Each number is 500 + 25 x the weight over the matrix's rms, rounded and kept within 0 to 999. Layers, rows and columns count from 0. Numbers have three digits each.

# up: layer 10 MLP up, 1280x320, rms 0.102, rows 191-210, columns 0-159
# down: layer 10 MLP down (transposed), 1280x320, rms 0.097, rows 191-210, columns 0-159
up191:499512514461491543510471493464482473464481481517505505515531512560480537508528516511540504509475561493501462462460512465469511515455476499518508473495497506461496474520472534511503511423525518492463520437528519505518499495461474501518510508491464514522450498543481520571495455538531497498491504504504516509553483518504525500502522490510489494523536504482516487523518529464492488520499570525542490518506485495518502574530496468498494499560469542463498480483469453479481457510514564
down191:509472514478504497548469480502476458484477482471500502498560520513545490494485470522468481495483537542475536469489537486451516524510489478473525491435485496485516486520482443522546521465493494523427494514523571489497527467524507491506503439486514479458449455491533517511509500542536552511472525504516503515545510530517516462566513538476539526491481518513507473511494538489524490483499558504547490521506500520495539497517515495493540517461496509481484466460558536542448465545488507
up192:560501527504498525510491522450454487483496508478477493530498510475464543503505543461471504458451486501536519512521524485493485471456540484525452490440488476458525498530575498521446510493464494485484515484505497503532493506516474518490547531511497453490534493543476559461476465507507465513479481475501496529522483498513491504464460489495489470465462500522490486516477487473483524496484508473475483478488510472525464469429470482477496487506450525538417485511509490513492464530470479
down192:493487478487520445476507428506534519475493519501484516494510505497508513488475505491499518530536517517497513488535498545645471511490527492514524496507509530524509531494462507476520488494509483494513480502494503518536502490463512473501510496500536536507471508461485460500461510500507515498539486510514483477500531495505539542482527525498498497534534494542520477484485518512503494450517482472522541507551499479520538483513488510524462517512520473471506504494461474490536467491512516
up193:536521513474519507494487549532498470466489510522503556520526457508481494505497483506473481532481517490555491460538445545484487507506494523501505530494494478488499488475526450533485504486484460496488441445503563494490479519504520488500510480449493503530526515498494496482459467476519487496453519535555513504473497490497507515529488469495514524500517542490485504500491488508499465480489479522522479528478484488517472503526468501509492518513520488520492465471534485491475530501485520
down193:541468497479516482500501507500483559516530513483487514477502455508433521521474489488493485480497495514543506508504509483447446477485505518419505498536480501515460518465547498519486460458508500466483483518505515533526485526457505474518486490472498479473480517497485507490480469520507486477501474511526502528478463533514468509508463457541507438567497509486488549517514488521512508501482491487506493528480519517475494504477504477520477548475519508473506501453495516551512506462542505
up194:500532467459438502523496512532519532486477526498515484480486506445516482521485520496480507511474493520490553520514507517481532448485496530522529495524535490469525489498512523502509498465455528490494537522489516500532517498478503432537466508480479504487477450486488508512484509532511511502503481539483471524488549497480518489499495541511510515481535505475528478461485541493502472507519480560516491487503504462430458515519541525476486486515529460528535494474465488546499495554524502
down194:497468533539514515494525510529464432514518506505465499506507506548483502473512502528500498506510493539519512443526542454544481562493450509529493539526491473502473501500497472532480522486532473509499475476517530502474474558513471494478498518488543476492509464536481495465498498509512491563523496515518473458499485509518533538518495493519506537535475498484482542536508495455496510572484548472510481531486527479498489526509500515490471537512525505479535493449473512490521473492476477
up195:496494506528506460463533492546535535546508488510529529511463521484473552494472523531485505508513489465527476476517506505496475489516533517522478520495496443461528487433494508502476483488523503510494532467525504512516472488489514484472543474496528500505490500481493556473504511497498486562507511492492525487522495473473525515403512516519493480459513476511435479494456483533463465487494442519463497491563528479500494514505522494508505542466496494499482486497489492503503509497510500
down195:554518495505427574543470502464495491529484524515502497521558483510460498479522499536407460511480548507495529506508537488491495480514508479493520497512496530463537517438534511464512501491555477509551472508521477469530581500515514502485474454516480518558478527455462471497506493538484484431453519473498503492500474496511448500518539500475499515478523549534509520481545501568548527512501505494492533516478523479500506483517495477464520482469495502490471498530469499514493482545521519
up196:518504481515521509495488531506541520524530486510506497491483535478444519503525455500513504512494520491480484507511514453483523477498508517498468507519533470497493474509576490456479474478503486494502482515525479493469550496484491519500501511447469522479483561439512487499510546458472456542497510515470526518496482497491499479466504450477473465493547532506470503501499467547459463492487514521468500502514447491504489448500520476531481470522506509542530498511521454515471508495496473
down196:538486536485466568537502477502485521497488505524489421523513496489508472554497490489476502495498520470531459449523499531474486515541477480495514505466515505513493458525522523470503490499483546492552493497513472487504527475479507530537501476485483491531530497512522511496497476453497508456447488484536512491515540529511517507484476483509521487493500495531531505502518552508496505456535508465507472494467484494461508505465479503474506472549509502494519518495468484490514533503460507
up197:494504498538477548522478503538487536526500502516548504498538515532544522502522520524539519486471546526519450479498430508491506505508534467472513444524512445484522474517504545469482488473503488511491513510497510493475497541493464542508527491474482503532486480503484545512490523480506446481478521514511535482484548529490502458480462554501512454498520486530484529426475487491482523543486482516494498505524477503451501513557513537490470528576568521538477507512469520511510515490494495
down197:511497496478469501506469525476536491518507499489482539497481520541501518439476470471571521504478491511493535443509473494446464484478488492475509450463464496462545506443502546512505460529521489529488520497535454501549539474456493473504482499404550542507426500492517481480493537498488480498509526480488465465511517524509517509519525543499486524508500510488463484496535529537474547552479493503507516563512487484463484519484542499486484519501521487566479536473509513473511547488476435
up198:525519486455490458503497516474514524487520516479486468476465522514482489536515448487480547468484509531535490485508474527485512553482517537504499505488504497512536509492548553423549460532482489515515498511490494499498499525488483460486485522518531493477483490461488483442514517504518457515451468523513534505491479513507465490483482548464475496483502541565495464495532449489513550516491491499483494489515501491484495506483529491485500505484498531516494468528500468453436495488502526
down198:495505517508462514522484530557437522496520490493508487508538506490539529524503507477498494496475529499487522510440472486569509511483489509505483482501562480493501452495498470484448506470554512485485496454471532549513477482483493527521465502511498493476500557493488512479509453521571498521485526510525498493476502507490514503507511469476486539525548481467488471501484489500454494528517513514505514482485517471495510455500476489494512469504506510445476506529512525533493495516456516
up199:496514493521493455501506499487547488499488493543488480528539543519509456488500529496510515540508476535502475486504496475504469499476518463526505489517510471514455520525493520512443521493510507529521485496503530508464467524501522506495522508476517502545511514511508510532437501520518528484536489541512515563507499579491480512491488553519494494538490495508497502507459529478473520502470445529530515479534496490510524563516475476541487502436483516555506487479496439502482499455538509
down199:513469490518501526496521497474469480506462534465506484494474473481515547507477481512528508497480474510486542540469513500604505527503488522493511512483510500486511514494531477464533505506499500497485522502517480464485540464482488508494471504562518491490507496501546502483524497481486506483501485504495494458491514457535506495499498504499495543468495483537483495488527495493527489518532535502473500571523503491476496507482551504473494499499478509493535503525510520491521511466480488
up200:470505502454527465475530478508510496500495534462536518509476518542515427440529527433522561472508488483508469460496519530490487489486533450505549468514511484497501496474502480499473476512468480591472550502493500414500510545490474492523485501514518457442550516524467443434547507522507481499534491473497507497496494489494519507483492501541522515485498482510470523550545555498497512492494496456511549502503500518489520539517484501481519465514508492499514474570471524486501491479499436
down200:504534518525489545578465513491513494465486473536500516530446507476511518494519453448526514513479532473552450475525504524443497464522478490487437506579436510481492507490488492502432505463489543498484520499485473498495485557507541524537509479494547470424506541498475477473506501485517479466504478491532482487481460511468494536473504500480501531484466486473430557480513473469467456498503520486515494542498499521516486495520457492505453437488515478498480485487496537520507517543464488
up201:493521497538503472499503478526495495498523505539519464539504518574518489509548490495528510536456497481498508495546503525490471462468468493474487487500494477498447520519533523506540447516511498501488537502523512472539509509448489499427476522489508512485540502509496498505540502519484510510515519530503485505509514517476520522521545480472496492485504490472488498483485529487507463457470465518485486490520497523494497536505486504523541469495462536512484460507493517424465507501501541
down201:523503471464542503479494482481479539510482480482447504507447494488514498463519567501520515495499493480533497550531525501564498474552518533458514483505475506530513506489523534464457550499526494487535531500489445527512501549501506495508517525524460527517495532520548513489481525480497507488454507525495511501519465500518475508477507481509494517502516483510517524511512465517472502466504485536504476535514498467464485532482495459489533474526518498495492455551526501451518494521500464
up202:517514529513499485479495515521493487505476515469466510519509530497458496485574516477495517473518471477467487494482493478491535511490520531514529532518488531493503500516540518474504452551473497515484513490485506470491503488480481515493426462527505519520551499508505485489542538467499507480530487471491498496464474520484515485533459491537516506504499500478532457453519488512486456519503518506486528475510491486490480511450521515497475467498529498526459432486487530499481539468484542
down202:486464489497502500543469486522486536503535505520475483464503478469517459531494477502505507514509556469470498514505537505456512504492479516497470468514480488522520481492495560502506510494476502471456471495507488534501529448517512508494458453494453498531510561507573451493503469524485472456486517470541505501499497491459492471493520499508510508513531482471488495493481491513478562503512476461498489518502489505509509541470510499471475473516488482508471494525473530491504545479435468
up203:449511476463449473466505511516493512478507527482510496523525482500523513493491508491487532473457505504525471500490523515495522507507490536476503521517551495470540529484499505493490511481520535506494457486556485447482507486516489460463515506429553498487531478505488490503508536465504482479502524484531534524452494488491488474482490487515530492513522559505491519492486451485497531511483489460498516466504502511496524463448478527449554524517532469502522484452504431458505517474465497
down203:507494509445526486487488513495521505521470500462510515522535478452470479494494519565454529522495511519452475460562535493421466481514510510506520510478503488501479520515506495513491515501519490555490492484500448478503531455492499471541439495454513484535469485506526507504478514472502494510497489478439512516522498495486468530487474468531497479518504511534508557489484503519514501494492493504488501506516494482497474530470465505534490453497542513451484547522465467514464491484525501
up204:500503483498491500495502510482493513557499598495554509476462479509489489542484481492482463493433499491514523486533494511485503471520493503522487434467515532522503543522506438475472494437509519535489516499537509481485489484482514471463525514503510502556499461492493495483510497534548515510519484475485473475465502497503520476508515499497505481496505507511479442528463427502488490482505455477526498492509483522489488523487486521519511512530494532497465486510466538525519471513481576
down204:495467527482499545498499460522501496516480492522489522508481460518455490455507560537481555500498510489529502499488510490552535492518492520477485505495485469504484454505499546495503522529548461527487497453516476548514502506510490531478456531533484514494485497503446491466479558482468531524500498561517534517498492505490509584470469478483520487508468516501486515515533538548516522479477466487494473528500532505505507453496488453517524483537479521486519512500545526472496505481476512
up205:574514496508507503519532492476530486453550494488489540548485478479512497488487514536518511492540518469514423487549463512488508493509488528520532525478507502475524531518544502505493531531505494435458478545534477477479535487515484537503487509525495516505475531490495503529506472514517467488499465509438501495441473513487510455507440483560497494524499512544464530472531499486434491535504473505540479474490475487513466499465480526505485553500436511494470456510519527516491558513510491
down205:432486450489519548500472489549473529498492478523506499484520498494480557514492506494507457529492495509495535470493503475472502481507519494470487529488495515508494489489462518519468519506536525543514512472500529479541528551511503448495512571468507498519529533485504520517450505499445511465491536526483478539556510510526483504471523489511535483489476508536509482514537500522508477493472550498478503496529463493520518488538511483535463518508553477514490549511544506521486501482475483
up206:494511481487499486474530455553510510517502461499562456508495531483450503518463517509534536480483478467518472509484441527497484482441507481510481479505524512473497527492495494511519481462496460491439510497497495484533467519445483460491513468552511498522509524505494506503501478476493527485523513503482496450503494496474531518515564481501482525497521483480494512509485477526448490462526495518478485468525503493499504482544454472481511503489474505487495492514468533483486488497544508
down206:539488508466489532505477507490509543516531529540456505520521473509527483515514490507477483550497553530476466476540539471501459473528479506482501495514487505538508472462490487507472528495491495516532495483488463506478499474495500501505474526489503463475509493498511473494513501477496520503522493466539539471466515468495500521465498509522495477497516501458502511485544530510517524528486531478481527467489532561506505507485502485481512488497465489466499508516496491502469483523457498
up207:519512543504504518515498513472488478519498504510481503505530498528495501485518508498503513518523499497455530489485507481476527482524527510510468527476514509499512518489489535503475511497463491513502498486497519542492535488500493495494527512508462490533476490471461515515489519506513544560501530500477510499462481527492470472498510488466516484509487463455499489501500496496561443535500466533513511457514508545483525487507477511481500507512507514525502497473462507513434474465463553
down207:509491510478480501513514494501496526504498491488484484472470493490529501491521509486486489527540512475485534540526496513550507510494545488532511517501478582522522473461493540509453502529498507501508482541474538453485494494521500498488467509521500511509512489463477480507523461500501548533525473494511469513485504447531545518541511458509525510524504494465467477492515483502556516486507472513503514472503558580523518477527467449489466466480470522475491536507499475487525517460485472
up208:512495489465540472477488484526513478469473515505550533511503512505494488485504506485511533526510521491510533496511484518486506516530499514496462476505494513490512562485543488509520453516494485521477543507518538506531482552473520520476522495479506490480519549471490484497497501545492494476488514467474513465524477519477466498530494528479529442490493506473475516458526483499469527464479502473524491494525514480517473537525501532503510490469530521497474469492505513478499522516509509
down208:475497521460480487484497521529506516488495469521480476520484471480503502511518509531490510497484475497490495515486529511623518456502496507493529504519533478504500491509465495522526514497505505510511515496517507485489512502501502502530524508541533460525464528496508545494505550502543525490488538477478439487480528513554530497485499495464540487467476512515523524527533548472520484477524494513505537535511482526534469509491512514464567501481495519466523515493505495553519482537510545
up209:541508527516509498496501544464489482467489516506518494489480451498489518498514499531481534470478434518512483508508524493491500479491479480498444506533534523455511445496528525495514443555454511473471492495506486510481492495518478479525534517491466485490519499469481473501463554520512493501516486572539491461518467477496483494543500495505482465511519489494476476458502507484523532505470451491533565493478536504474456504531513507488508513524483495485478467475507519479514485494493482
down209:470502470501461473489484461545470510529484517486514475524576523516519476500489482503486496478484502508510520522483485494540484531478477477524502477474486530525510514518492500490512498479552477498507473468490523487505514481454483513440514518504534514537506544507501489543517501453506491531506526463507514508489514466508520496521508501480530476506518511475481498539458485500509494511500475492461504517499463544521552452486507544501496474492530495510544524470469515495450472471499504
up210:472504507511499531501459521517500552531464518520538532520553498568531506507545455518503508462514534486504500505490477469477500487495505425475488491528519509482517467519459524478513511546484529530482488477507449471474513512503550483501489511479505464515463533495503501465499549492491473445470490447459497481508495531497504495525486538505534495529509467486481506498429537463449512528527501549550559531501545499468454533518463564483478516509528515529494505500466547510477435496503472
down210:474506493509493513534472484494496483530486488546513501494537500502490515452518493542507515506493486484488527449478439493501508490465478479496491490548492536495512482537499502500497480541509498569526492476515506493500508520499486490473481525473527486483475479464533517520471488558474502483498489477515495463498529551484471469520514555514520469502474446457467487513488516485490546528510489508536513519541517501489525563520501463488494497492549463522486503454448529485484459504521488